config.yaml
d_mlp: 384
positions: "rope"
bias: "none"
tie_embeddings: false
init_std_up: 0.033
decay_fraction: 0.575
steps: 6202
Each number is 128 + 24 x the weight over its row's rms, rounded and kept within 0 to 255. Layers, rows and columns count from 0. Numbers have three digits each. The size before them is the row's rms in percent of the matrix's.

# up: layer 12 MLP up, 384x96, rms 0.222, rows 11-47, columns 64-95
# down: layer 12 MLP down (transposed), 384x96, rms 0.227, rows 11-46, columns 64-95
up11 100:123119164126115137078117106144111099153113130120126120122085141114108128108131140131117099106124
down11 102:086133126125116136114087146124121156175122119146143106136139093107152170106136130134132092180112
up12 101:166135110136149111150122135108137142089124120124115114150140123088104103134137155081162088096151
down12 098:167115106133108122140099121113103089114158089164094088143154127101104100130171142132159115092101
up13 086:181142170148156092123116142142161147136127159131135147089107143101151102129159103121099108154093
down13 103:109134106142071142116168144110117158130158104121120114184123158168139121156106144116106112118130
up14 086:180158141081160161112077147141138168105106111123127134135128156127112142120142109157140075140127
down14 091:140111154114149119122137080130096129167152146087113125153128129154097136146108118111142125133130
up15 096:120169150200134140135083139162110131102134132112122106138117112134105125153140128124111162135101
down15 091:096140180161085134102107111152119100160128174147147145107160109146145114089150139142130139143115
up16 103:148117151098133147134106153133092133129113152126147146105107155141095129099102114141099118105143
down16 107:137176091138097098109154143118148095120126104105127134110111125083122128075115116110115166130116
up17 090:103133104109159134101155144096162136149094137162107143102067130169118126099137148141184104132093
down17 089:157137159093123103144083119135123114132144126180115171140131131109130106092132105113125129123120
up18 102:153130157078134124111130158109190128108129122110132096101146105134156086157146123095114089123141
down18 098:119124130180118111116112126105139131100147142189154117147173130134179146132136117153130095192177
up19 110:113164119129102109135130108119128149133133124100132143157115082179171128101134133093167110161116
down19 101:142154132131104151151088140134178128153144178090126080142168161122122091143135138130117142113130
up20 101:137139156130104129122110143143128118119123112098138173101143116110146069144207146076139157129173
down20 100:130178161114142122166140124075149153120120108173140161116104130113144131150081099145110132131097
up21 092:159135121173134156096107159145163156099083111126097130157107126108118106150129099102127191156124
down21 090:134144136170109092105095132150143127185135111117122151130138163130133112134084126189076104109167
up22 099:115143148100092113151123183131146105094130113135125121154159139142144066139144065121141157132145
down22 103:113129145148080102137158125134100155125115126149137103161149129113078154125113140153103108135101
up23 097:149111137131116138084194114133112149130127119155152111093112116143120093125086159150129138140142
down23 099:135102158133137120139165145122073153079106107120139122097152176135135128105137094130164129108114
up24 098:129142169121163097093161121142099143118128121152115140123105168127142159105144158102110157146169
down24 090:121143107139091068133133143098156139181138139102160127102164155160117125128098084117112133093194
up25 091:138163137115123115079098141109134102124156100109136128065085094144168139149127099128155142104099
down25 089:134125077123102157167112155120110116161109113128134118112148112091142165141130143102180123134103
up26 096:114071130137155121134112159125148138129171153105099164135109158110105112115158122150114068122150
down26 099:131120117153131139106179094161111127141120131152140140156125091140136108133151149114122102131097
up27 107:179122085150121155152137149116140172116141105165101144086145148162140122114120164126176124141149
down27 099:104127125142150133139127092172122114156138147125131124152171130138110129121115113160152145155125
up28 099:155108117123091137192102172069101111126120119111147130117124097177136101212125126110135100110133
down28 095:148118124172145106096062152115131134119132113132162145121149123122094138105095141069117085149128
up29 095:123134100104108136146155087093136151163135180111168142108160103130109107134126165181099127112123
down29 098:100148163125125159130161132156169133143108117126092147140116150138112104150120140142094072135179
up30 093:111134111082132120111143147134079143148138111118122114121157103118102110167131135165144107085095
down30 102:158152115155123140138164156147122131167110120117141119087148118096125155179145122148158168111115
up31 102:152108122097100186109167130140118100118122081163146136125154118109146166130138127134124125122124
down31 097:114139133127146126091101186150122119116128120101108104099171127150142137106143119154094132142130
up32 104:133141166126120104172141147128142175102130092141103186127130128131104099128094130139126161125106
down32 101:134094082146129118146127149137134142146145098155154099141136101116123097136127111123097129131140
up33 095:138124109114118147117149109142152123142097144159149133094140141166131133097143123115168130159139
down33 101:178123126135121131160114142118108155116133088108103166122090075104149085137113108094121127108149
up34 107:165125112171127120107097114087083161117131131172083151158117124116129090115132133121127166104158
down34 109:135147181102145108143142086140129135128181134111111141087094154138140135145117161081111126149133
up35 101:133115091129123177118152150140127094137126132136144095139149115123123061124141156128146103119145
down35 095:118154124145165110137145110125158155076127132134126161133116111126112178129120135123128114183163
up36 101:104163133099126160145158108110127102159113148135139122114113130159134148145141070148142128084089
down36 093:117151158113091147147135125133157148133141126128146142180130139131154139138132162172142122131159
up37 104:141143076151155123114149123139100171135091122092118099104110109165126126167091134118108099142134
down37 105:101115111142143152108127111144166133133149135150129116140120100121154157120118162136184122114147
up38 105:143137145114141146134103135144141127123133093139150101126086105139174148111079097113124129121177
down38 105:131130153086137118150109150111159109137126091119096149109122149094126128157106095091119149117111
up39 114:139141140108114120115155093103126064179111084144142145095127137126137132116147171078143131105119
down39 121:115115138095140106138123143166114148095112146088122110161055127150135106173147132147113104151164
up40 104:127128127169164140146148095090118138121146158153135136168101103125144144096107126092132131132097
down40 101:085143185118092143092163128118108113138135070168166153114120123112127119122121181151137144123101
up41 105:153182134127092150115117129151120185080151087134119120149104173128131072118131099162100120130142
down41 107:129158138144129159112118127151147106116148126143143201111130113078117119147133107086150100122171
up42 094:123125127119185170119118160140138101164154102145122132154115154154115166158183159110138132157100
down42 094:126104147125115112093179159159142119137150135122133089107132100135118116091115135070090102141136
up43 106:144128155155171099141165084110157141099116159125082138117121137165148091130125086112168122124112
down43 102:117145137172099088104139131136152104132128136095124138055143126082117153124135127134100107158100
up44 090:169133119152160147116104079105145107134108140148174118114128168088085168137104121110155123131139
down44 091:127160114121165135104120165099139077138087080128130126140105149164084131176157134142102083156121
up45 107:125145127153111124136141088118057106141101106117102092154115126121120126180126161147103137143090
down45 113:118096135123085056156151115092105188100157077071148124122123110124139137082160170103174138094162
up46 096:114148118112114145105120133122104120175143145152173100126084105189102135113131139145155126095081
down46 097:122108162122102145122149151112183118146145167084146132099168125113120134070141133164117083136134
up47 098:134109111152089142134117128120118146146118089116092145098117145137112156159078122108137109103093